config.yaml
n_layer: 16
d_model: 256
n_head: 4
n_kv_head: 4
head_dim: 64
d_mlp: 2048
vocab_size: 8192
activation: "squared_relu"
norm: "layernorm"
norm_place: "pre"
norm_eps: 1e-07
positions: "rope"
rope_base: 10000.0
rope_fraction: 0.5
qk_norm: true
attn_scale: 0.213
bias: "all"
tie_embeddings: "early"
parallel_block: false
extras: ["some layers without attention", "local attention windows", "gated attention", "exclusive self-attention", "value embeddings", "hashed n-gram embeddings", "a smear gate", "an embedding shortcut", "learned residual scales", "skips across layers", "capped logits"]
init: "normal"
init_std_qkv: 0.0456
init_std_o: 0.00806
init_std_up: 0.0456
init_std_down: 0.00285
optimizer: "adam_variant"
lr: 0.00114
beta1: 0.9
beta2: 0.95
weight_decay: 0.21
lr_head: 0.0113
warmup_steps: 209
schedule: "wsd"
decay_fraction: 0.738
decay_shape: "pow"
final_lr_fraction: 0.0
batch_tokens: [16384, 32768, 65536]
seq_len: 2048
doc_mask: true
train_tokens: 348600000
steps: 9937
dataset: "wikipedia_en"
Each number is 50 + 15 x the weight over its row's rms, rounded and kept within 0 to 99. Layers, rows and columns count from 0. The size before them is the row's rms in percent of the matrix's.

# down: layer 12 MLP down (transposed), 2048x256, rms 0.0723, rows 1365-1411, columns 64-95
# up: layer 12 MLP up, 2048x256, rms 0.0777, rows 1366-1411, columns 64-95
down1365 029:49 67 65 32 41 51 48 63 40 61 50 54 55 66 39 39 58 40 48 20 13 30 42 38 75 41 34 44 71 35 59 42
up1366 094:69 51 51 39 57 43 67 60 63 61 21 70 76 51 45 52 50 37 42 53 59 55 51 38 62 57 54 19 76 51 52 53
down1366 095:46 41 63 23 49 33 67 39 60 53 55 56 68 42 37 83 34 40 61 44 32 59 44 52 58 44 20 63 41 47 39 53
up1367 101:74 65 52 47 43 49 76 45 63 33 64 63 46 25 42 31 41 73 35 50 44 42 44 57 42 33 59 37 93 65 56 74
down1367 097:44 54 80 61 38 57 45 29 53 32 59 41 59 55 57 38 57 51 48 55 79 45 45 41 52 45 38 33 45 34 27 64
up1368 107:84 15 43 58 91 39 41 47 50 26 27 54 56 40 49 76 36 48 33 50 75 38 11 44 29 42 79 58 56 66 67 61
down1368 102:49 59 65 37 50 56 50 52 46 37 68 12 37 46 53 51 36 67 32 48 52 45 22 53 14 59 48 53 48 32 64 58
up1369 104:97 36 64 58 61 73 22 72 24 54 45 13 37 62 52 55 69 10 48 58 62 56 67 45 71 37 42 59 69 46 59 47
down1369 106:08 65 31 52 58 50 55 16 53 50 57 47 45 36 48 39 42 76 41 64 58 35 65 69 58 48 75 84 47 35 39 43
up1370 095:49 60 37 78 54 53 08 49 42 38 47 63 48 28 58 49 67 48 33 43 28 65 33 63 45 65 59 54 51 46 53 64
down1370 099:65 37 48 59 56 43 42 64 39 65 50 50 37 59 17 58 54 52 59 64 40 56 64 33 72 27 36 47 52 45 52 55
up1371 109:32 62 47 62 55 83 37 52 40 36 44 70 65 20 43 53 77 42 52 54 52 55 57 56 84 50 89 34 51 20 59 57
down1371 107:46 97 36 66 25 51 40 28 51 42 60 20 21 49 30 68 64 74 37 31 44 90 33 41 56 66 79 63 30 59 42 57
up1372 111:65 45 42 64 34 84 32 66 60 34 38 31 43 45 31 65 64 62 31 48 48 44 37 24 23 46 39 48 78 41 68 59
down1372 103:61 39 56 46 50 65 46 45 68 39 49 32 20 49 42 62 57 62 48 80 77 74 56 52 45 61 44 62 40 69 33 17
up1373 104:48 49 32 69 53 74 55 55 60 50 56 68 69 59 52 28 52 53 45 40 57 76 62 42 27 48 45 72 51 37 53 43
down1373 102:51 39 53 29 45 35 56 47 55 62 65 33 71 58 47 41 48 45 79 67 48 47 47 64 49 45 42 44 20 24 47 41
up1374 104:40 27 27 86 71 48 24 52 41 61 63 43 76 34 60 59 41 28 42 46 54 48 56 52 70 35 87 28 43 55 46 56
down1374 103:45 44 31 65 80 63 50 82 71 25 52 51 59 37 34 52 59 47 56 56 24 65 57 90 70 63 47 28 48 58 43 60
up1375 104:55 46 29 57 48 62 52 71 51 47 48 36 60 60 52 25 35 52 29 45 37 70 46 73 50 66 74 33 66 48 36 18
down1375 104:51 42 63 63 52 71 37 55 38 54 32 63 68 35 60 51 59 48 56 49 58 29 61 39 47 48 53 42 63 73 50 70
up1376 103:25 53 64 56 43 37 33 23 72 38 64 71 50 65 44 56 39 39 56 45 54 83 55 47 51 63 60 29 54 15 67 95
down1376 101:47 67 26 58 68 46 33 56 59 55 68 23 55 53 37 60 73 60 26 47 52 45 79 24 48 53 77 39 52 50 31 36
up1377 094:59 28 61 30 39 57 47 45 52 51 50 37 44 64 41 55 49 57 48 53 53 35 67 24 76 62 53 46 37 29 69 40
down1377 096:59 49 77 58 62 42 60 55 44 59 28 09 49 51 36 62 71 54 22 38 36 31 69 65 49 76 46 47 26 51 41 62
up1378 100:47 45 42 34 55 64 74 60 76 40 42 85 51 43 41 62 35 97 33 28 32 60 11 42 45 76 60 34 61 59 69 49
down1378 100:49 39 61 39 37 22 55 52 54 60 38 41 46 83 56 25 69 68 32 53 27 68 38 28 68 51 48 41 21 65 34 34
up1379 107:50 61 39 38 72 58 44 45 63 53 73 60 51 58 48 34 53 62 72 41 53 26 56 60 51 77 71 56 60 60 39 59
down1379 104:54 40 03 26 54 78 69 57 37 45 42 38 46 62 37 58 49 35 56 63 16 41 23 52 67 53 44 49 36 53 72 66
up1380 106:38 38 30 51 62 57 50 59 25 60 63 42 24 34 62 35 58 40 51 57 67 18 67 43 48 40 51 40 62 30 74 56
down1380 103:46 44 48 65 63 39 41 55 38 32 43 38 56 47 44 74 61 81 34 34 33 71 42 17 47 55 49 57 42 63 71 46
up1381 097:70 49 69 71 49 68 45 45 71 55 60 98 38 67 84 65 45 28 43 59 53 28 51 62 35 58 47 63 69 31 40 44
down1381 097:48 54 31 34 46 51 50 77 58 21 25 42 57 33 29 32 65 67 45 56 47 56 26 69 41 84 42 35 69 67 50 58
up1382 106:62 51 43 41 79 29 44 41 49 35 70 55 54 50 56 54 76 33 48 55 54 54 29 44 28 53 66 06 48 57 92 67
down1382 100:48 48 61 37 57 56 80 48 55 84 53 58 51 41 45 34 46 48 44 58 51 24 39 94 25 53 53 62 47 69 38 31
up1383 088:29 57 64 52 62 59 26 47 47 45 43 31 31 33 51 42 51 52 59 36 54 40 72 36 62 41 68 40 60 72 58 43
down1383 092:17 62 71 45 30 58 52 18 38 46 60 37 31 52 44 38 47 43 36 59 33 42 57 46 42 35 48 62 56 44 41 45
up1384 099:55 43 51 88 47 35 34 62 39 25 66 71 43 30 78 52 50 35 51 58 42 53 53 59 38 67 50 53 46 43 55 41
down1384 102:75 28 51 54 35 64 73 47 80 50 44 38 45 64 33 49 25 61 96 57 34 38 11 48 56 75 49 64 43 45 59 34
up1385 101:55 28 47 74 35 45 51 67 58 50 61 55 56 50 55 65 35 74 40 39 51 48 22 62 71 41 65 36 54 57 70 63
down1385 105:35 58 38 45 57 49 53 50 33 44 46 59 28 24 72 48 46 66 57 43 28 56 28 66 46 86 21 69 29 43 25 57
up1386 103:76 77 50 41 46 57 57 31 97 54 49 26 25 53 45 40 32 36 34 52 53 51 48 49 64 66 42 28 65 49 63 52
down1386 105:50 71 49 69 49 37 69 40 47 53 61 21 51 68 45 62 29 47 42 27 36 64 40 65 48 48 43 52 60 46 63 62
up1387 101:71 42 26 57 48 61 75 74 65 40 33 33 54 27 72 60 42 69 66 65 46 72 48 41 71 74 39 36 42 53 71 31
down1387 104:32 49 33 45 52 29 62 51 15 92 57 50 37 74 44 36 48 32 68 31 53 52 64 19 39 28 28 35 55 51 18 64
up1388 103:46 46 58 66 61 36 78 53 62 49 29 76 51 77 54 36 59 52 80 60 40 49 42 26 16 54 54 55 70 56 45 61
down1388 102:31 40 49 42 40 54 28 23 65 45 50 48 65 51 49 54 43 45 38 63 82 61 69 48 58 60 51 51 43 48 35 68
up1389 098:59 46 91 40 47 68 79 34 42 62 39 33 56 63 59 62 42 39 52 34 51 41 41 47 37 20 52 38 55 30 55 68
down1389 101:47 51 38 44 51 53 62 67 77 39 58 74 54 55 56 41 68 76 47 58 45 48 42 50 46 43 51 43 67 50 39 54
up1390 105:35 33 60 37 46 68 52 42 55 55 71 50 41 47 58 27 27 29 52 11 79 43 52 34 56 54 50 53 55 64 50 37
down1390 111:47 71 38 45 53 55 38 70 49 61 35 55 62 69 53 68 48 65 28 59 47 59 52 28 57 56 34 31 65 61 58 27
up1391 044:50 24 50 81 65 58 55 61 56 47 52 47 54 33 72 50 57 51 50 47 62 45 53 46 49 47 53 50 74 48 56 61
down1391 029:80 44 44 48 52 35 93 46 50 47 44 60 51 57 40 47 45 54 22 49 52 38 55 50 50 52 47 49 45 62 57 39
up1392 106:55 47 53 30 58 23 49 39 40 39 63 33 33 51 44 54 35 39 42 17 52 45 32 58 61 46 72 66 72 73 73 46
down1392 106:37 76 53 48 52 23 45 79 60 81 75 35 49 56 37 58 64 44 62 34 52 48 63 25 68 41 34 39 32 61 52 67
up1393 100:29 43 30 47 52 55 62 30 64 20 60 73 40 66 47 40 71 62 42 57 65 61 27 40 60 28 36 50 63 56 55 54
down1393 100:61 64 73 60 68 49 64 37 43 39 58 30 15 65 81 35 61 73 65 36 33 38 60 42 40 71 42 71 35 70 63 36
up1394 091:22 28 69 55 41 76 49 36 46 38 43 34 47 47 40 59 52 51 64 46 42 21 37 33 46 35 91 63 62 51 63 58
down1394 098:26 33 73 18 20 62 49 34 50 63 42 41 38 61 65 53 33 55 50 36 33 39 46 43 60 55 38 28 53 34 40 48
up1395 111:61 60 53 62 49 26 37 31 78 28 36 73 53 56 56 57 27 78 53 43 43 88 49 28 50 47 47 66 47 58 60 53
down1395 110:66 61 56 71 56 51 42 67 45 60 23 52 41 69 65 22 41 25 38 42 30 57 79 53 67 31 18 51 56 46 65 53
up1396 085:65 41 46 82 52 58 48 81 48 51 39 31 57 59 56 64 57 75 38 70 48 52 71 48 45 71 46 94 43 19 42 52
down1396 088:46 37 57 37 60 40 57 51 39 73 33 56 55 44 30 57 50 01 56 53 70 54 34 65 68 50 69 41 74 61 42 49
up1397 099:37 69 90 29 88 62 64 63 81 50 44 45 46 39 60 35 61 53 24 63 44 52 57 64 48 72 55 32 56 25 32 60
down1397 101:75 46 46 59 53 43 65 36 52 34 74 45 49 55 47 43 37 20 39 61 44 61 64 24 57 39 15 54 24 65 20 49
up1398 106:59 14 30 49 57 54 52 40 57 41 60 73 53 65 69 59 78 68 14 77 61 31 72 72 61 54 54 51 50 32 53 53
down1398 105:44 39 69 74 47 62 13 27 51 30 27 78 21 53 76 67 49 50 49 53 70 43 69 49 36 50 53 46 39 60 32 42
up1399 092:74 31 50 58 46 58 66 54 59 42 50 44 28 53 56 42 54 54 55 75 63 56 19 51 62 48 54 57 48 35 58 65
down1399 094:50 19 64 46 56 74 42 40 37 56 73 41 25 61 60 55 36 47 60 45 35 67 50 41 43 54 50 53 66 70 68 64
up1400 102:34 40 44 58 36 60 34 44 72 54 69 66 43 67 64 66 52 64 50 33 27 81 50 61 26 45 51 51 53 19 59 38
down1400 098:50 50 63 82 49 72 59 21 41 37 48 12 72 61 50 67 33 59 43 50 60 36 53 49 51 30 62 66 66 57 62 79
up1401 035:12 54 67 42 61 43 60 71 73 37 41 39 47 47 91 54 44 49 37 47 43 52 63 55 20 79 49 43 75 62 70 51
down1401 026:17 27 45 47 26 46 56 44 31 54 45 62 55 51 55 99 56 71 42 31 14 54 36 38 54 31 41 42 64 59 66 17
up1402 104:67 95 74 46 55 46 50 51 59 46 33 59 32 57 68 45 29 62 54 37 25 38 55 72 52 72 33 49 76 71 61 50
down1402 104:65 26 45 50 22 54 65 49 27 51 55 58 58 22 75 69 62 47 73 45 34 46 41 42 49 71 58 81 34 74 51 22
up1403 106:39 30 64 54 54 56 79 37 69 56 33 38 47 44 83 12 45 31 45 54 61 62 68 60 53 48 39 48 66 69 52 41
down1403 106:64 22 68 34 64 57 53 57 59 51 22 54 45 44 35 78 29 48 31 31 42 29 79 54 34 56 70 46 46 70 49 30
up1404 093:42 52 60 72 49 73 23 73 57 26 54 56 49 35 36 43 69 49 45 55 46 57 45 46 49 45 68 23 71 61 60 47
down1404 097:50 74 42 34 49 76 57 42 49 45 43 58 41 65 25 66 53 53 37 52 42 58 45 53 53 44 59 52 36 35 37 21
up1405 102:72 41 42 36 54 65 79 70 60 28 59 65 42 51 65 63 32 40 51 30 35 60 31 58 28 54 63 40 60 39 53 52
down1405 106:28 65 61 38 59 51 44 47 43 83 40 38 21 61 61 37 51 74 54 28 69 64 57 30 54 55 73 45 59 51 56 58
up1406 101:43 41 58 68 43 55 47 77 71 51 25 44 48 30 74 33 55 48 32 48 52 27 37 57 41 99 39 68 41 55 49 37
down1406 098:58 80 21 68 92 32 31 64 54 58 50 37 38 56 68 58 62 50 18 51 33 46 52 29 45 40 25 41 30 47 49 54
up1407 111:52 40 35 41 48 45 48 71 30 09 10 64 36 53 67 64 46 65 43 34 54 55 30 26 66 47 57 47 57 41 59 43
down1407 104:35 60 42 81 33 46 60 37 54 28 14 59 44 50 55 62 40 46 76 65 37 45 45 43 42 66 53 50 34 15 47 72
up1408 107:44 48 57 45 59 64 37 71 59 54 21 50 49 60 49 45 39 45 19 69 51 78 74 43 63 99 37 38 57 44 48 40
down1408 105:11 55 51 54 65 39 27 56 46 47 36 51 49 39 53 69 45 66 74 38 55 69 52 38 54 35 44 55 57 37 30 48
up1409 091:74 60 47 30 86 58 99 63 75 29 31 43 61 68 47 56 40 53 58 51 38 64 53 47 33 52 55 48 39 31 46 55
down1409 091:36 64 41 36 23 58 72 29 74 70 25 52 46 61 64 48 35 58 40 52 52 47 31 54 61 28 68 41 44 53 53 64
up1410 099:62 31 68 46 33 56 66 75 53 34 54 67 65 45 39 76 66 84 77 66 54 46 67 40 43 64 61 29 73 63 68 66
down1410 104:33 59 73 71 66 70 69 35 54 36 47 40 70 42 39 61 52 42 44 38 51 51 65 30 47 74 66 68 36 47 48 55
up1411 096:39 62 47 64 65 43 57 52 42 61 47 28 56 67 45 73 20 40 53 62 49 67 23 48 53 64 48 46 39 37 54 67
down1411 099:31 62 36 37 49 45 67 57 35 74 62 60 28 65 57 49 31 48 67 52 48 41 23 34 26 59 36 51 21 39 55 79